{"n_layer": 11, "d_model": 128, "n_head": 4, "n_kv_head": 2, "head_dim": 64, "d_mlp": 256, "vocab_size": 2469, "activation": "swiglu", "norm": "rmsnorm", "norm_place": "pre", "norm_eps": 1e-06, "positions": "rope", "rope_base": 10000.0, "rope_fraction": 1.0, "qk_norm": false, "attn_scale": 0.125, "bias": "qkv", "tie_embeddings": true, "parallel_block": true, "extras": ["capped logits"], "init": "uniform", "init_std_qkv": 0.0493, "init_std_o": 0.0493, "init_std_up": 0.0493, "init_std_down": 0.0, "optimizer": "cautious_adamw", "lr": 0.00228, "lr_mult_up": 1.25, "beta1": 0.9, "beta2": 0.98, "lr_head": 0.01, "grad_clip": 2.0, "warmup_steps": 251, "schedule": "wsd", "decay_fraction": 1.0, "decay_shape": "linear", "final_lr_fraction": 0.1, "batch_tokens": 32768, "seq_len": 1024, "doc_mask": true, "train_tokens": 111600000, "steps": 3406, "dataset": "wikipedia_en"}
Each number is 128 + 24 x the weight over its row's rms, rounded and kept within 0 to 255. Layers, rows and columns count from 0. Numbers have three digits each. The size before them is the row's rms in percent of the matrix's.

# gate: layer 2 MLP gate, 256x128, rms 0.111, rows 210-255, columns 64-127
# up: layer 2 MLP up, 256x128, rms 0.0991, rows 210-255, columns 64-127
# down: layer 2 MLP down (transposed), 256x128, rms 0.0686, rows 210-255, columns 64-127
gate210 107:129131107088118101151160122160199094114174153146116089126144130123117110125148122115166128133147129142159097101132140144108125109144127186102100140134132136163146161079144120125166096169130144
up210 108:161110153077121152117119155090111149136166117138128120158101110129120103101097154173125148128112132134118139122124130155116122091145135140116152122110112132118124129106103200139119131117165150
down210 115:086117115169133159158127146176136169124159159120150155114155093141088115073098108104094114089140116097119157141094080120127119118114141144140116139133100134087099139160107145147127187091123133
gate211 111:104143113164111145077133114127171132147156128125108118158145123135147158126123115149159122104061127182111152128137118129139131121136084136174141123089160115109085131125100146129121076114132138
up211 103:142148108122181166129116110100147143137132120143140135182120081083100139095113084105095085140109147144111107138113123119136112104142148144098151112076110112157101091135125171097108137167093157
down211 108:147138117075164142124140116098099107136134118135148125150114110153138166080122096116092104174110135131104128153124158136125188143158101120086160102093129110160102173125137104139078119105112113
gate212 088:101109120081088163133169158191128122123104140142112116125123115137118169116153099134102078135126126113143145145120130148102148158114101100162135077149154138129140139079144118122101110127128104
up212 086:132129097093138118144156137144093090100091094165138122113134118123103113126093117113112158093162137130160099144098136150143124133098133156072137142164103094167098180111131113128135125136113145
down212 085:100100144152113149051119109085149153117147151099160108116100160120158179088152182127139105161109101111123125093126141093109185154143128143154133159146099127099124126177121142128100094102117103
gate213 092:153147142082139120095130168152118132099103104102134150114159135142145108097122112146124118125107137117094097110178129114089163091083170116136121132091085139111127121120124100141147176168109088
up213 091:075097181069151129135130164126109162137114113137132138184101103157148108167164143140117138104118101161130125109143143131090132163126114100149124086136106145136162107106145128141174136135112139
down213 088:142122122132092093112115170090146152089148134129135140137108106107077152124115126105107081116118142110134109098121100141162178129156132135107116080180121132127131145103133118161140118099138170
gate214 099:113157135174140143117154102111160136090116104087122118189103153136145086129094104154123175114155132151127097180119126155153121122127113110166118120100119139113120137114118152151129172161124113
up214 098:096113139088136129114114146152102130103112147102114131134138103160155160105113156167148146114111098108095071153131151110131158136124121111100169151144106115141139125111119117145132144145135128
down214 098:097133148153148104099077194136137153142115131163151154125130167133151126142107161127119114126104138175140140096124138121133185156142163121171127171158135104133168077085123123136150123122098107
gate215 090:120131142121118117154149155143131134144123092138117107158139157159104140083108119174119128079132095149070145141118133126070104126098111166112149169117138080098122156149141145114126106105118144
up215 094:135114126133167107133084139124148156138113139152148105168145174172097136160124146079150109161090139073068157102125151141130130110139109146121139111126128126163100185122125157084139166155138161
down215 099:075103152157126122109103138124128113106146174131131161142110115167202113139140174122136123142164098117151151136165119117110108100134133103133146117130142140144120093139124086121102124112118161
gate216 103:159120194133131057143184146100114112120094120052146090125146136102138125111144135138123145157111122132124121120123108116074110144131110172132101111111141145098127097121125098130079127131124149
up216 097:100085128198147115154165111114146117138144136103182126117116164108111168103144141136134101120086114132097078172080091173150137125145126143157153115084108155100102143157090139116099133103120137
down216 096:156157152151105143163136101112133101108142124127117184141143108174143101121096135100143130122168153145153117134126105128087113122118126080128109178140128152122148139122152145117136154159116120
gate217 098:092111074135095116103118120119167128114128155138067140075130110135137108139117124153133085137113102177117150140148132160179140124165139093167110164129105115160148119125144152130132120086163120
up217 097:135158111134139120164155117109121137116146151146106125167143116132137121176093161156162060113168101099126135120137154153132117131134147170120113165145102116145107161095120138076117083117137145
down217 104:121122136105086114161088137129184103141086098114106133125108130110194120149099107159113162147120158163110124106149128134161135102159119143131122165137105113100128141131115162135130126089114132
gate218 090:145132125146112111115136158130162147124122093147156124149097156139143140148141116161148101117089122150106146131140094176129129094130160102125171124107071162153127138133145100164128132186127118
up218 096:143157096112153154175112113135092175161117158124071104128152121117143124098104148118137133165149152105151120105131136128091129116124097109110069134144167134115130094122147125145123125069141109
down218 096:111137150094108106121141145106124099129141150111126129131098102136152091150157118117118097165086104138081139096098115114134124079102147118130137147112120161133179145098105140154127137148110108
gate219 098:099136138071148126148107109132118152071135205104104103116110124136145123099148126118127120126119159093138165103151111104117146134093107119157135102094150128130139132141152127150161176095151120
up219 100:154177113151137141181137121145150077098150126173075105105118115121159104103128161124125150165122076145108133168127160136114116137145130149108137159184117127160155142126144105130124116125113166
down219 104:108126145108136158115158082154116096125174128122148105155131150144108146122112138118145124127113135093136158152128161099066130105125129183143173129114115140144105123106090110039130119105078112
gate220 106:091136067111160112135144130117140110116116165090111131144104099091127088136125123154153160134139148133127145159158124108122155150121097123105151115173116157117175149152110075133132145148124168
up220 109:127162097116113059145172126115178105125143184122095129152124085100105094151124127141147121165154155144119140124146160104103158119103099157092133117159126162123091141119123101143157104140139126
down220 107:112157089133124103121086110154121155105134177109113161129158101106086138154165116144146097127137178119138133153139124115128158137112146140132172133106136077129104095113139142149105099113102138
gate221 101:072106055088099098096112090125141112135145116147116125101139077122118094097138135134128165091102136152138151137129123109139119082116087142163113128113099095131122145124134150130136161166134121
up221 095:150143153139107094177144144112170129109096137134116127116166098166123122130142116113156095128117103126106099091101169114081123126135107152125152135111090115146151102150107115115132155109123111
down221 096:141139128155154122147123141087142147134145112139115167151159111121113134097125116097166082111117132131171175132145172146152147110067127139148146112154109153135118124106136135141120090160123145
gate222 099:145107127130128136110186132158151096122105110104124138187118102093121147135080093151145119156103123165136147138106148129137101130140150133181105148097124107111115152109120141083123111069150131
up222 097:096145128173107087135149120116148123129105129128153111090111137099169132140128129121145152094154137106124125088146127101116150167151163115159136160094094128145148120157068123108089124097107114
down222 091:135133133106143151171137163137139127107126146124128094118114125145116118151073083155140105140118125141098109133150128118107066118129115156152062114162165127126127125160102105136153071117163153
gate223 088:144120158120143134139110090161111169106106109128155102120110151117164128110115123120106156110132114144137100111165110113139134156118176129156129131099150093095141149117141182101129149144078168
up223 088:100116139117137120179152167132107105134141114095096106160154153154098144121135146184121112111134142090136081155141108132070118131149110119132051102114144161129153157133154105109124119129132123
down223 091:108107119109131134159098153101144140176158131153096112110172136124178128149143138152122162107123091086115089164098163104110128106099077109137112107158154140109178132110102116120106113093142104
gate224 111:168121116154084145172143144101122101118140129077148119144150112117160148129121114142129116161125120140128094151134144124133124119116115121152088134069136128146151097103125083122086141123129159
up224 105:162145153114118149094107114116147115095132107131093127162109130077162120136098112158158148168102120133097111148098139154118122165138153176116100140113127112148138105112148121148161113128186118
down224 097:134138108099173134148164146165110170141151139146184130100132094142126172130146093088074102131124107117126158086143144110174105094113133107104139114106151158129118120140182105150131182121137072
gate225 100:112182138115104141164166103162139151141123122091131120136091142119166070123083085080130152138091118113104143131103121148171119142154124146119112113115085167114129101117147169126165175124143093
up225 098:129149206119139157127115127142163085153090117116119128128141140143162137126133117125114143140109187136143143080162129143132157139105099158105130104119118142107133108114085118116135149129158107
down225 094:112088127122098123134132112135124130080145145153134174136136092147141112115097121117117094164133129094110120127159109155148082118172135122091143148150087110152121147113180103119153119157116099
gate226 098:134108127116137105123116113153115091154106121120126147132120128082129125159116128128164142139138122109116129129117131083131156097145133128155135183134160096096113116168179147175119119088114098
up226 097:131125117121129171134097136148135100147186095136114120146134165113095162078132130163135173097116154122119123124155087128126132077106116130139116164125122112117136112108188146114132081086170147
down226 099:153166139108146137144104118125144079125161157175114085121114113105146141144165111148127134099116149131141137095091117146125140105131117146120131158111101145139162123086147166156076125099079158
gate227 104:143109138113110108093111157123121165104136129099114102125111145146105127118107169184115118090141093119136135159119100105163119116118101160139112141116146144089149158130157088130151135139098151
up227 101:113109151110154095086149126158174137136159140155146133082103115143125151142111119053113128132130095142146095105131142093110143143120150136116146167156107131134124151144151116161125121163123198
down227 109:112088087104142115129148114124136135143110166100127147119098148170138090146110118113106138144172124148134117109135139122112111144137179084105111121075122109115127112107169157099149100133147161
gate228 100:131149129154152106113148115134152111117088134065131128124126142110165159112101113122095121121123130128112096168110169139157114108113109155104142096115122113098155155081111142075124176118149137
up228 099:064154126129142148124118173148125115158126098075131154151114136140135138104155135123133088132120135149116127119155139109145152158130156099146117075160118138107123112139119066142185155193109146
down228 102:159144126156135141130122148172166109118136138111157128116142118128197115152140139128170106157092115098157161137088102163074169177102135140130140141124129084130142149118142123134081167100070139
gate229 112:107110118116112133083106138147138146116156124095097066124121132101150085158121125142155149118145115128108175108152088082130138120134108163142165143119078144079156126093085105116189131094129133
up229 105:135096158140118131160106120095108133169098129131128141127118107216097151106130162150134135118150119144126148148151124124069113169089140144068129131160127112167101101163138139097098130172122136
down229 104:127123118120125120164183095120077149108122133144137125176141119141094120089120140125104108112084114136108112115102189161126125131133085101104093126133123133106097144109124141141127148130133138
gate230 097:167143117075096158139154152131100133138113127126135159105118158145179142147143150118175125110083151155114072127104163122097126155111070114095130131136139116116157148117140100143162129140124141
up230 101:105121113151132105178090108145135147171134168140072124126140098110121093135112116138141104155147157157129103137146105139154134131123138103097119083107092107107127098082112128128138119121136099
down230 103:142100113135098131116098100159082122118112096136112142123138159120135147156148111151139091113162140097116124183108164116109112121106153179127104106122137124153093149147130131110117132097123123
gate231 096:136079098119101118105147151136144171127113076094129104138130164147150089147097103135145163139139114119099119108148112133136107134147168104123082115094149144149160144160102162118108128111105106
up231 097:131154177138097104142136143133153113091147111085149160153092123108156139156116133122124134082121108101128130131149091171127112155138104156119106065147168123105150138138131110118130133115145133
down231 102:123155062155156137116129119121149124146126122106128128071111128110144140121107114133108119122129182126137139170118097131135165116126100110158122104119133136114080110142110093139140139125144101
gate232 106:120118110091145127104116116141129131111104172120107151130142096128146104140129161141131155110105126111137127120124112096168165095124099114114071131120122136121112166103117159089184093140109109
up232 105:129134117105133090127097162102175135142120157118163106146116100125138119179133118129105094085149094134122134169092135166149108072150117180097126103114154155171118143120132137152143155124151134
down232 105:098130152106122152153085152147109119149153159132117098131140094121147109121101131145143154129112132128145133159104123155144179141134175104088093096104119102140148108111162121102088103150189153
gate233 101:136178108110111100161151127112176123129145152107062122149153131149117141134149112166156113125141170126133135111151133121142116122119113145115136151121111113161090133117100134115113136110133133
up233 102:132161119094136091156153109116107126135157125088127114149144113160094107113118129141123092129136113055121153127115157128131107105123143109151152158131147137115111121128127135119073079092114138
down233 102:176141129135144159161123116128124132125147127107166160097111161127106133158105131150111123146112159097092116141115167152136133126153105100129116130135121140115133164107109122106163133116107126
gate234 097:142164140092115100153111135142136109151092114088134141145128122140120098153120136134115159135152131146075181141167108133123142128142132109151108172115098170143080147130089155111134142170131103
up234 107:143100158103122142116076116153118120074127155098112172100158107156109141141084115115151159125174107130123115098115156142165108155108157120056121177132127158120099153156138130146153152153139158
down234 112:160126117111182088181094141148121106104099129163118110113149113117077137091132122100123134111148130112092082096107122134131125119130128170101117158163181122147112136176133147119104150131159169
gate235 092:109129131095105049131133119114098133110147128134136110132104104171125114156092108113130137178151115155160099143140131128123141131146159121125145130109106132148108180115145120097133125054118103
up235 099:132089140112153081175123142082104144099094124126123085127139134172135127162146167161141116074130112141084134147140167097173159109120135089144113087108157098153126117109124117139138134101123105
down235 096:118176151082119119132134118113123080133126105132142091114146129088137140154133144145102134154130144181117119105150122129138145122161166149130126129126067153122143161154133142091139098145130090
gate236 091:160126148100145125133115116098139131134138106128152089132171091149092128084096142151133115145120129108133120159148140111139133128110102149165130127160178186126101136103118114148140081118132123
up236 092:119136130111087134100110110178130126116090162137161142123115107125121125100119149137119093152119087146108120106131169146100122136137139129118149103188120115098111121125123109181089100120113146
down236 094:118146110142109154082134110122128151152140075122098104092140124136099155109160099137143105115154150095170131174139115116148094110076125171177122120132116141083160113154123141101179121089133124
gate237 104:144090113119116123143131161140166144112118138081116112137160144141146115131113130174136138121122171143124125115142094111089140107128133122196092131133129153069116146124083132131121096096092117
up237 102:131162128122107118132101143126172158124104143131157139154138122126148087189164142111111134165130131141182108109095128148117152152149149121153140111104111114139121117149142151130133098149142117
down237 105:101125147127159127117133122186103182138144127156147140147131113182136154097177180129095136106099138077138122149186148142125129145124119130146116115168128143136130136145093151154159089165129104
gate238 088:168100087066155152136123137182118132174102153111139096154150154121106102136101116150164129102110147115093153091138091127120134126112120104143161104134114127148163167119138151129103124099132128
up238 095:100159109142136114107149118104159135128135146152137134133113117130107142091161112126101160178165131151143116175137151120148136098150129153096111154115156140149152131122175171163161145150136131
down238 085:158120132125160125133134116155137178147132133149130143155138131084139145098147153120163116116094128105132129103103117116136201093137109121105165139118084112111115135102142148159122163131173149
gate239 099:157142074094084143140141162125146137149118148112114145134126113110109105110121108141149153137109129143142121111129108146119139131114142133142117095142102155088146107154145132127158148104142159
up239 095:140132141158110116109097128089165127171086108122110136105131127122136133162139151169109111114157094086078142098114153127093114175157163103127149150121132121162177139127118129123116126134104111
down239 093:148138130157168122198139126126129130084150101106161177112128168136125128153085123137136123148119172176119154092126154141132124142137099128155131124149109176135154160125143135111168109132125085
gate240 098:141162134112119126158136153132160135137097141077131122162125120137168089203083124176168155129114139124121124129120115146126141110150116119125096127111155095107163128079106126144129141166115120
up240 102:114113107143137098159092127138135132092152138151099155108164108190127128102171166135142116138130108137155121130116138158118114124123116131104096111144106146136115128164135103118150143109138103
down240 104:127147163118141115107096085095146121095092117179074084143122135089105108146146175120115138164120130117093101149190128103107164117101147163146146158146135125117140093129165119126135108123154149
gate241 090:101139121133148137119115116178077151173105164086122156127135098134123101154124105168108123098119141142099127126142124120143115158120116108120123144104107106149071116103157118122104163186100119
up241 095:111131106154152086142136145118114131117108145142156161140110113131109084156127089108089119153144133152146153149126075131121145150109174119139152079141176144170155119134125143104121101165106154
down241 098:162128117140130161124110096116140156142141132114096116130125109174164138130159119095176120121135159117119158086105148117156142099126126152120130116153138152172109112120113149101107145151123176
gate242 095:136173090145153137106162153162110131102122102138111137127117137147141151151140141209134094093090110109133104150123127123162144137128136121097117111136150168142096135142126087164147137161090145
up242 100:099130080169129087090130141101116118133110111138143150101145145118135211123177129141099126105140103162138112123139128147165142114178106128120134088113105144101130125149106101145101133090134108
down242 099:141120098129133147136134088132114129117137152141135136115104110168114132125163115103094109110124123117151120154107146114146109100120175130121157128110107113119112134145126140129083127118125093
gate243 098:127155154148130184135156130107137164151135158121125150086158143131123103116149123130093100144075140143149162153089091115135136085104139146135129119123146162114095134140141162099152137142139123
up243 092:152085103085103087147146123161116112094083109148126104158143156159099195138119141131121147118180114142097128135143142166141094144131104129089104152142097117104146142086112121160078151118151127
down243 093:096105103151089150136123126146116120090154146158128109105145119172126115080098157132126173153111107135108125140128149087118156115089131142111114111094112106131126132149085119164138110075144104
gate244 102:118126109096094097134143130108170160170105121110119128114135166139121151118158122113161111124099149124151151075150122106114134107124153114147119162119131150167152129117164158117168130120114134
up244 101:117165113176155134130124125127108114174096094121167126146088126072095139147122108119125116135112119124157131111135153138154139143105127160161120124098140078104098123155148153117069102109160134
down244 102:111143126141157205139144145125127170158121103122091149115157135112110102134131147161123143144161110175148112137141138112129093129139114139119141136122114082107135125143101129124107102084106115
gate245 090:166167128139104167101104117118146126181136145103109145120093161127107098117105114081134143104152166136138162163151108107141131101149112128103132112104089135098115138179101143095151163148161132
up245 097:149119131128123160143095093183134153128129103145110130083148130136148158132117139123113119105141119125101131137151135107155136104092176142116122136150088144111143148152109089062203142160144157
down245 095:120144135156146122150119090114102113126087066108139123082154121159109151137134133123161104127166134166114095070116127126133115151093141122162107105104098140161117123138163133147146129139156138
gate246 091:129121131080147134150153155130137126106110126165107140157147140139155119121177130152149131148112113110087122132130155127121109105128129122152159120166081163098165132132161138152133098131102121
up246 091:187108135122157165114103092107075120108090187137136125161106150119123129092103122156127133107158109085160135115141119120138098131111166098082141124109152125147139162128105121109141102105120100
down246 093:118138090141106157107142140116068129143112117064126139100146134117074141134093144143134159128121131105126114130115178120109160095145131174118138179162142104107150134176187133132136145117152098
gate247 089:111119152127141098133163142131160092129094146140115120132142174157131108139149105121112145120117140175147122128132108138149120148113065140168138143090153119108178128132108097128144143111089140
up247 095:125139160104121134127100140116086145079131115130107105129106104112122123111146147169109156152164140110096076123122149139103153130126107149151102096167118170132153088121139154162156117081145126
down247 093:136151097121132137126090164102148126118169146111142125107102089135137125104160105171136140093090086139136109127107137159124132122111144118184148123117111168163106126171146140092172118153110107
gate248 110:136159132192082099117132130141176127109122121122108121123137117148143155112141102182146141152106139161126153127149109155094138129136119120170105154147092107129141150163110102117137127119103153
up248 107:195128149178114104108133124124081097120147146124148089132095144129153128172125172100141134131128106108166127123127173103125133145133132154096156113131148161157153138120133118100126079132144158
down248 106:122149086112135095130120151131182116114132127105127139134117094129105158140099146140092121114164111127133136078108160136108153156122124097129123127126106166149126136161191079100098139090146102
gate249 102:112119159128156141128127114164104113168075123095117130118133137138183141125123129174151125094107107159139095093129153143078127121081158150082126151094133112135127145107133119080128122116089116
up249 094:135139140151130087164128112119102113123191159164084136087130166146141109141158135081144142127110139118151116113145147124154112129107102111086056141142131134115147089108138134143128113162130171
down249 094:128118135135111131144160122097127104150123080169125151166137095131133107126142153132100133122093104126108109126155162101160122100088096114081127133110120148145188157135099102125123131148104131
gate250 095:113131133120106094131160127145138089165144112111104149128107114116138136129140134141149119131123155179097100147122073126128138124141083153131076082166112156159109119175120130142087106138131143
up250 096:152119138100087139159134138094138124146083065110167120148180137174134121182136137105157153162106146113107126082161126116128113114147136127152152153112122092140149143130133127135120126110128119
down250 096:109112089115140140109148130154138151120186126133136138105139074120109158126139092113119124114144092150154107127168109134109123155109139161110084122185147145167104111151150136119109148170132118
gate251 100:115163073102134114195127098115170135140123115151109110139157071100157159116159115169135139148145152143137128132126153068085136097106169099125099161099131126104098134150158134143158157143109151
up251 102:111138091126144098151128094091155149085113153161087126131148120121120138087136127119174146138113115128128142091158191106125134162155175116131105137139146103136097148130130129158115122143112132
down251 105:110105127135156107219107137172114116111092109120115121113126157106119118183117192122141167146164151130141131153072136123155125143133117108127138080091116130177129098164130125128145122134129165
gate252 096:124106148126141071168162135159155145114160128097158122104123101114155096112105089081118169123127124121104159106123104114107161126160143129131155125122133168102108167109115109109167151127143157
up252 099:167143085130126149104119138104150130203110153111167108169117122161093122097111127196139111087128144139159112104101132105121084085059166147116080136126083128134127113131130149120151119129115129
down252 098:115122137082129122127150114159114119126111119126101101179114120110182118133125139139147177124103116126145135117126127132137105097117076141127131113108145116135106145173096083121145130148161120
gate253 097:177141108147155153139133122161180115097156146139129138174153124119114093071121132107128108128136115111145135096145164102160129133105135104073141110127117133125087146118135081115143131154123128
up253 105:134110151168143097132126119133070137124133157115146104100084115075120180102117130150135175125093091108130113083131113123148136104122117157159093091142160147126100166156140139116088118097117138
down253 104:163126148140127132147100132180155126146099114128145131199139154121143128118161155096126128123123107137107094125144123161142124160118099113061131069109126120116150112109122128118125197122140153
gate254 108:102136104164164158120100109152120142085108119100105157152117115130130132101116094155126106089125144140142104163161107075100153115112162117153068116132092150136114119142080094115146106166121128
up254 095:100142147081127126138156127130124141111134175130157153177137128124105077115126108090160129125136184155187141115146131146126136128161103116143113109088076154103128112133127158105141125188108153
down254 101:137126127153089145112149129107097105112125104111131085118131098150116170108168088119100160101155104137094156138104135136129142096123112166151141037113098117133114120090149153141169122106175132
gate255 099:191114150137109116098118117137133164125146188132125110126123163133137096073152152145149162131115106118104141127146097104088133170137089137146157158119138132113120132136134113120143156150078142
up255 096:146153138150121097144151136151146124112100155111107127146139139139113077151159130108119146136139129154119161160143067139104122164116064112170144089137145107147128109119148118131130149166096109
down255 088:154145131099120135127111118145112140108128136147141078124156110122152113131158103177137133119073136124125119158131173092124181125169110196118185081158120137124136101148112110103112114138132125